{
  "n_layer": 14,
  "n_head": 5,
  "qk_norm": false,
  "attn_scale": 0.177,
  "init_std_down": 0.00748,
  "grad_clip": 1.0,
  "train_tokens": 159400000
}
Each number is 128 + 32 x the weight over its row's rms, rounded and kept within 0 to 255. Layers, rows and columns count from 0. The size above them is the row's rms in percent of the matrix's.

# layer 7 MLP up, 640x160, rms 0.202, rows 326-335, columns 0-159
size [ 97  96 116  95 103  88 107 107 111  92]
[[ 86 161 138 103 111 109 169 149  76 109 120 128  66 100  90 108 120  95 140 139 116 137  89 122 181 141 162 110  72 145 109 158 177 144 118 156 183 140 116 168 206 158 138 122 140 134 146 114 176  67  80  93 170  87 146  83 114 117 118  99 176 129 140  97 108 155 129 109 136 183  78 129 174 123 151 124 147 187  88 139 112 134  88 105 158 131  93 120 177 145 132 106 203 116 128 192 117  88 130 145  91 104 133 132 116 141 152 155 166 119 117 118 135 131 141 190 110 130  94 164 214 111 115 128 117 124  55 123 160 110  87 104  95 113 165 121 124 193 176 173 180 139  95  85 105 146 133  50 139 109 118 109  96 162  96 118 185 171 146  87]
 [169 125  83 107 129 150 114 143 111 152 160  96 127 162 141 116 116 132  75 163 228 175 128 134 146 130  91  78 156 124 187 115 168 184 112 128 131 107  88 153 180 135 116 123 134 176 138  92 188  69 144 139 109 110 186   6 153 150 153 120 139  89 136  99 132 136  96 116  69 156 116 136 107 178 173 179 125 113 137 141 144 106 155 101 122 193  73 136 112 158  91 108 131 129 115  79 190 159  69 133 142 122 149 118 148 155  91 104  92 130  91 129 119 158 148 112 140 128 165  92 140 146 121 170 170 107  55 111 131 143 105 117 148 197 120 142  97 160 174 119 105 148 181 132 123  88 138 117  89 138 138 160  86 108 115 133  77 138  92 150]
 [101 115 124 153 147 131 120 136 165 164 186  86 130 149 178 170 110 127 113 129 114 201 124 166 153 148 126 106 160 124  93 120  88 130 212 139 100 152 120 143 143 142 166 175 186 127 193 123 163 181  96 130 105  74 110  93  88  92  55 193 114 144  96 125 143 105 134  87 114 135  90 228  89  99  73  82 125  89 116 145 146 144 165 103 117 126 113 119 119 133 150 139 121  97  99 173 146 158 106  88 142  94 146 172 172 145 130 119 156 125  71 123  93 143  83 124 157 162 115  83 177 136 184 107 166  82 166 106  18 126 132 121 106 158 125 142 108 119 138 157 149 159 130 133 159 156 148 106 146 150  97 127 117 127  59 148 170 125 118 133]
 [182 165 111 181 110 138 131 103  86 103  81 142 108  88 171 190 121 139  76 168 148 132 133 136 112  86 121  98 131  73 132 118 148 133  96 127 168 158 215 169 134 124 146  63 118 115  97 146  78 110 123 120  87 129 113 174 164 164 143 135  80 115 181 130 173 106 187 144 124  94  99 144 160 124  78 156 197 109 174 117 128  81 165 162 143 128 143 117 160 137 126 148 121 183 103 111  45 145 113 121 120  78 160  86 137 141 143 114 135 130 134 158 138 153 131  95 103 187 112 166 163 157 113 123 135 125  65 222 193 132 140 135  94 128  86 148 140 146 136  82 156 127  98  98 104 133 150 156 132  77 120 127 107 112 128 118 112  93 120 224]
 [ 81 173  63 106 152  94 125 138 178 111 131 121 162 104 186 129 104 145 121 139 146  73 161 145 142 109 141 137 174 169  80  91 113  95  97 110 146  76  83 124 164 139 132  83 159 164  77 135 104 111 136 170 112 110 129 109 130 144 143 122 133 169 105 181 107 129 119 129 101 138 147 127 165 176 142 111 204 145 154 132 143  77 110 127 145 108 116  98 142 140 167 116 139 170 147 106 104 168 180 194  80 169 106 141 136 133  71  93 108 101 175 166 187 183 149 154 106 110 128 103 151 102 165 144 185 142 229  99 142 169 172 140 119 125 106 130 140 170 135 124 113 143 101  62 101 166 104 113 126 160 115 154 102 126 186  99  93  71 125  42]
 [163 151 163 123 127 128 147 196 136 156 141 111  81 127 155  97 131 144  68 103 166 146 158 139 153  95 143  90 115 126 110 112 105 146  94 164 168 122 139 158 190 139 102 150 107 110 125 183 147 124 103 104 148 160 100 125 167 130 109 132 158 212 182 122  94 219 101 153 139 103 103 100 176 146 160 104 149 173  96  96 183  82 149  98 116 143 140 103  52 138  65 130 150 154 102 121 141 134 136 175  88 158  70 105 131  51 149 134 100 111 110 120 136  90 122  79 132 130 122  14 153  93 112 135 179  93 147 146 122 177 126 169 110 167 154 170 135 144 183 153 134 210 103 109 136 126 158 134 146  81 102 120 136 133 128 102 153 143 149 127]
 [140 124  41 157 152 143 170 121 125 146 114 117 150 162 167 114 139 155 132  91 136 141 147 146 147 141 141 129 107 133 108 127 112  45 126 128 102 135 154 213 170 113 179 107 128 126 122 108 158 142 154 138 118 145  79 146 132 116  94 127 145 147  87 129 146 131 146 173 128 140 147  43 114 138 153 115 194  74  69 167 117  76 127 121 139 110 125 142 107 130 127 141  79 139 148  98 116 125 152 181  89  71 183 128 160 204 100 133  77 116 161 129 160 167 131 133  88  25  85 113 135 112 179 156 112 125 138 101  97 153 115 104 130  87 110 102 180 131  73 139 131 110  79 131 218 100 119 160 169 129 151 121 108 100 191 170  95 134 158  76]
 [135 151 152  92 148 106 116 146 113 157 126 102 116 144 111 170 136 120 163  78  50 117 144 131  98  50 111 113  86 163 114 100 194  97  95 136 144 157 162 162 148 143 111 144  88 127 120  74 135  91  85 103  87 107 122 114 122 103 125 132 148 114  41 108  77 120  97 142 187 138 179 112 116 129 103 167 167 122 171  97  80 144 101 164 136 131 198 117  53  82 133 207 136 110 144 158 132 113 162 163 114 113 134 204 147  92 128 178 113 130 157 132 142 142 127  80 101 130 117 106 147 103 126 166 107 116 142  78  98 107 149 192 141 111 143 180 116  48 114 128  96  73  97 111 123 113 135 172 141 147  99 155 152  79 123 170  96 145 159 192]
 [ 78 151 157 178 121 113 114 181 101 147  85 152 124  51 127 131 154 104 108 124 140 143  97 132 145 101 117 119 104 158 148 121 108 135 131  65 227  86 125 176  68 255 124 168 101  82 134 155  99 127 113 167 125 112 137 107 133 159 143 132 148 147 120 150 136 116 121 147  97  90 124  74 147 115 210 123 127 108 101 161  84  41 107  94  79 125 180 104 105 109  98 118 153 118 105 108  52 130 160 169 135 144 108 116 115 147 130 146 142 131 143 101 109 134 112 127 153 101 116 131 157 126 147 118 129 118 134 179  82 136  98 101 106 134  87 105 165 155 182  96 192 139 139 113  83 198 135 132 170  76 176 145 138 164 108 128 125 118 115  79]
 [147  90 109 162 102 182 108 104 142 150 105  90 151 184 140  95 145  90 161 140 190 146 141 133  87 102 107 211 110 210 146 126 108 118  68 163 140 123 111 145 164 180 108  73 139 177 169 157 117 187  86 152 137  83 125 125 134 152 133 114  93 139  95 110 101 167 120  64  99  75 146 175 193  75 169 134 117 147 112  93 161 103 147 108  84 168  92 126  89 145  90 104 157 120 123 144 124 149 119 138 146 140 124 136  98  99 150 118 142 103 104 119 152  87 132 144 102 121 184 145 148 130 106 170 139  88 100 112 131 121 153 140 138  63 104  51 109 182 112 162  49 176  86 176  80 142 127 128 163 196 131  84 135 140 155 133 122 161 134 127]]
# layer 7 MLP down (transposed), 640x160, rms 0.195, rows 326-335, columns 0-159
size [105  82  95 111  98  99 107 102 119  86]
[[149 156 103 135 183 102 139  99 118 149  71 104 177 127 110 109 136 130 112 128 105 137  81 215 102 162 222 135 155 135 128 161 136 162 143 130  69  94  95 111 122  80 175 132  89 130 138 105 106 135 127 119 141  75  85 106 101 125  93 139 173 107 126  91 143 187  58 122  88  53 128 122 102 143  67 151 123 116 167  90 109  94 153  81 107 135 139 143 137 105 135 195 142 114 100  96 127 142 159 123 101 133 116  95 151  87  93 154  73 149 202 132 130 140 172  71 121 154 141 120  92 173  98 121 165 127 122 119 140  79  58 123 133 133  77 137 169 158 138  87 101 121 101 155 167 124 124 152 141  86 110 172 143  31 108 104 110 110 149 107]
 [145 139 169 129  67 164 167 154 123 119  78 148 117 109 131 141 119 179 160  89 102  79 130 117 104  86 108 105 121 119 109 116 110  90 142 106 112 135 131 105 125 129 118 170 150  97 135 110 121  90  76 131  69 122  41 117 113 125 169 149 155 141  96 127 175 145 145 137 117 179 130 127 144 100  62 142 147 169 101 146 130 115 145 142 105  80 137 127 110 172 182 117 115 132 125  95 102 124 126  73 193 100  97 105 145 148 170 142 113  97 225 113 126 120 117 156  75 143  89  99 101 101 133 162 105 154 167 106 109 132  78 150  93 102 114  87 144  75 144 116 206 213  56 126  58  91 128 140 111  61 142 126 148 165 106 156 100  78 167  71]
 [160 150 143 102  88 125 109  98 174 149 104 141 106 129  57 190  96 111 130 171 163 117 140 110 139 104 125 132 181 115 184 129 124 122  85  71 154 141 137 118 116  72 151  89 111 169 118 151 183 142 172 151 129 149 168 120 149 178 192  78 109 121 168 146 105 118 119 163 148 100 121  79 155 151 203 167 121 128 152 123 170 127 142 133 121 128 103 124 129 140 133 137 149 147 152 148 148 134 148 142 113 128 130 125  92  88 140  90 122 150 169 175 129  91 176 134  96 118 120 147  57 154 131 141  85 142  95 184 255 159 122 114  89 103  63  67 162 117 152 144 123 103 102 112 132  70 112 172 134 138 105 149  92 100 168 105  58 139 150 184]
 [120 155 117 124 121  91 140 106 143 115 115 163  96 143 113 132  58 146 196 222  91 179 163 112  78 165 168  62 119 170 156  88  92 139 165 130  52 141 126 165 137 113 163 138 132 146 127 128  68 113 139 190 131 135 139 159 132 168 111 117 179  88 123  93 147 148 104 160 154 113 114 141  28  82 120 131 123 150 121 118 210 107 105  94 113 130 150 106 174 139 104 158  99 126 129 144 105 122 160 125 111  97  85 175 131  35 193 129 100 105 150  95 111 135 149 120 116 115 203 165 135 109 105 139 139 152 131 149 132 132 120 150 143 111  78 144  89 140 134 105 171  62 117 129 183 103 140 121 182 154 114 126  81 181 114 151 103 134 109 127]
 [159 114 121 119 168 135 124 116 105 164  76 169 150 144 158  89  88 117 106 158 154  87 125 118 123  72 123 105 144 102 165  50 100 142 174  98 137 134  77 154 101  61 108  92 106 120 156 152  87 151  88 151  82 102 155 177 140 165 100 147 121  98  93 145 175 122 142 139 111 123 105 131 185 119 131 111 110  90  47 140  86 161  93 117  67 159 110 170  79 115 131 110 143 141  94 141 149 220 162 172 153  87 162 112 166 129 171 176 109 119 138  71  82 120 165 138 138 192 162 117 143  67 166  84 103  90  64 124 104 126 141 150 107 128 122 165 109 144 184 149  79 136  76 112 104 114 147 100 116 116  87 109 142 101  93 120 127  68 110 110]
 [145 119 185 128 122 114 106 104 173 116  67 146 121 185  73  71 144 122 120  97  58 152 172 178  99 203 125 127 122 126 156 166 137 142  53 125 114 164 150 140 109 176 145 149 128  86 107 161 135 123 120 145  92 137 102 169  99 139 158 146 127 110 126 143 116 163  91 120  69 100  86 162  84  52 122  94 168 114 133  98 133 112  99 124 173 198 135 107  57 127  95 148 141 112 163 138 105 136 127 137 104 132 119 106 115  24 134  50 168 106 124 135 176 107 138  98 160  73 122 113 104 161 112 155 142 103 149 137  92 162 146 107  78 130 129 100 149 158 145  92 175 133 125 131  75 165 102 154 147  97  79 144 178 125 137 105 121 111  71 167]
 [181 114  81  52 151 200 125 172 135 115 142 129 121 111  98 170  91 106 120 170 120 111 139  92 143  38 142 144 173 122  86  99 188 153  56 100  75 101  64 145 130  99 156 102 106 161 135 176 113 136 166  80 167 194 183  94  92 167 113 139 146 139 112 134 118 138 114  94  69 100 125 137  81 169 120 118 109 113 124 166 150 110 157 118 116 134 145  53 111  95 167 148  86 137  90 119 118  52 103 101 117  61 140  98 164  75 108 111 119 137 120  98 144 127 119 152 108  99 126 168 131 110 157 190  96  85 140 145 134 173  79 142 132  99 141 111 116 121 164 144 118 112 124  94 147 124 108 167 144 126 127  45 121 115 106 100 112 143 118  80]
 [ 57 113 175 119 174 138  73  82 141 163 128 150 196 119  85 100 125 147 151 170 130 181 154 163 139  64  98 118  89 141 120 118  47  64 128 151 150 136 139 158 142 113 137 107 123 138  78  85 114 121 113 103  71  90  88 155 113 113 155 148 155 133 124 143  94 132  67 129 121 114 121 139 127 191 119 133 176 132  92 129 121 184  81 129 108 145 151 120 158 105 174  77 198 158 119 108 106 118  97 131  90 140 188  52 147 110 123 115 127 109  89 112 171 110 122 150 125 134 169 128 120 172 113  75 124 126 180 197 112 125 116 134 134 128 121 229 111 146  94  68 158 163 188 178 129 138 181 106 110 128 172 146 123 118 123 139 122  95 134 112]
 [134 136 154 124 127 108 112 108 154  65 109 110 170 173 102 139  76 152 103 169 139 188 143 160  81 104  91 141 118 181 103 126 135 129 158 152 168 155 156 128 110 141  83 163  58 158 103  95  95 141 139 156 110 153  83 108 108  94  94 112 109 101 114 115 174  57 106 103  60 101 167 151 158  97 105  35 115 154 103 146 122 126 130 163 147  63  95 133 134 111 133 172 118 135 114 108  57 160 142 152 107 194 121 100 122  69 156 156 122 139 120 159 109 161  93  77 113 114 113 100 116 119 115  93 173 106  99 118 167 118 118  55 150 138  77 155 153 133 117 176 129 172 149  92 122 121 127  72  99 171 144 175 104  71 199 107 155 174 118 107]
 [165 126 140 120 137  91 154 202  97 110 160  76 194 181 112 147 136 123 126 116 228 105 156 127 135 142 119 144 100 142 123 145 126 155 199 139 168 140 181 108 148 117 127 109 115 158 160 135 165 150  91 191 120 136 117 100 126  54 142 138 152  87 144 133 126 102 103 180  93 142  79 119 121 141 168 149 128 125  69 126 149 143 108 155 153 113 136 143 163  92 185 161  99 197 149  99  69  89 175  78 141 123 208 148  91  91 204 138  73 101 123 115 109 194 129 172 135 121 137 119 115 176 126 177 107 150 127 125 132 119 139  90 110 101 149 101 176  85 118  86 166 148 130 127 142 137 144 133 129 142 167 116 123 184 126 202 128 102 145  87]]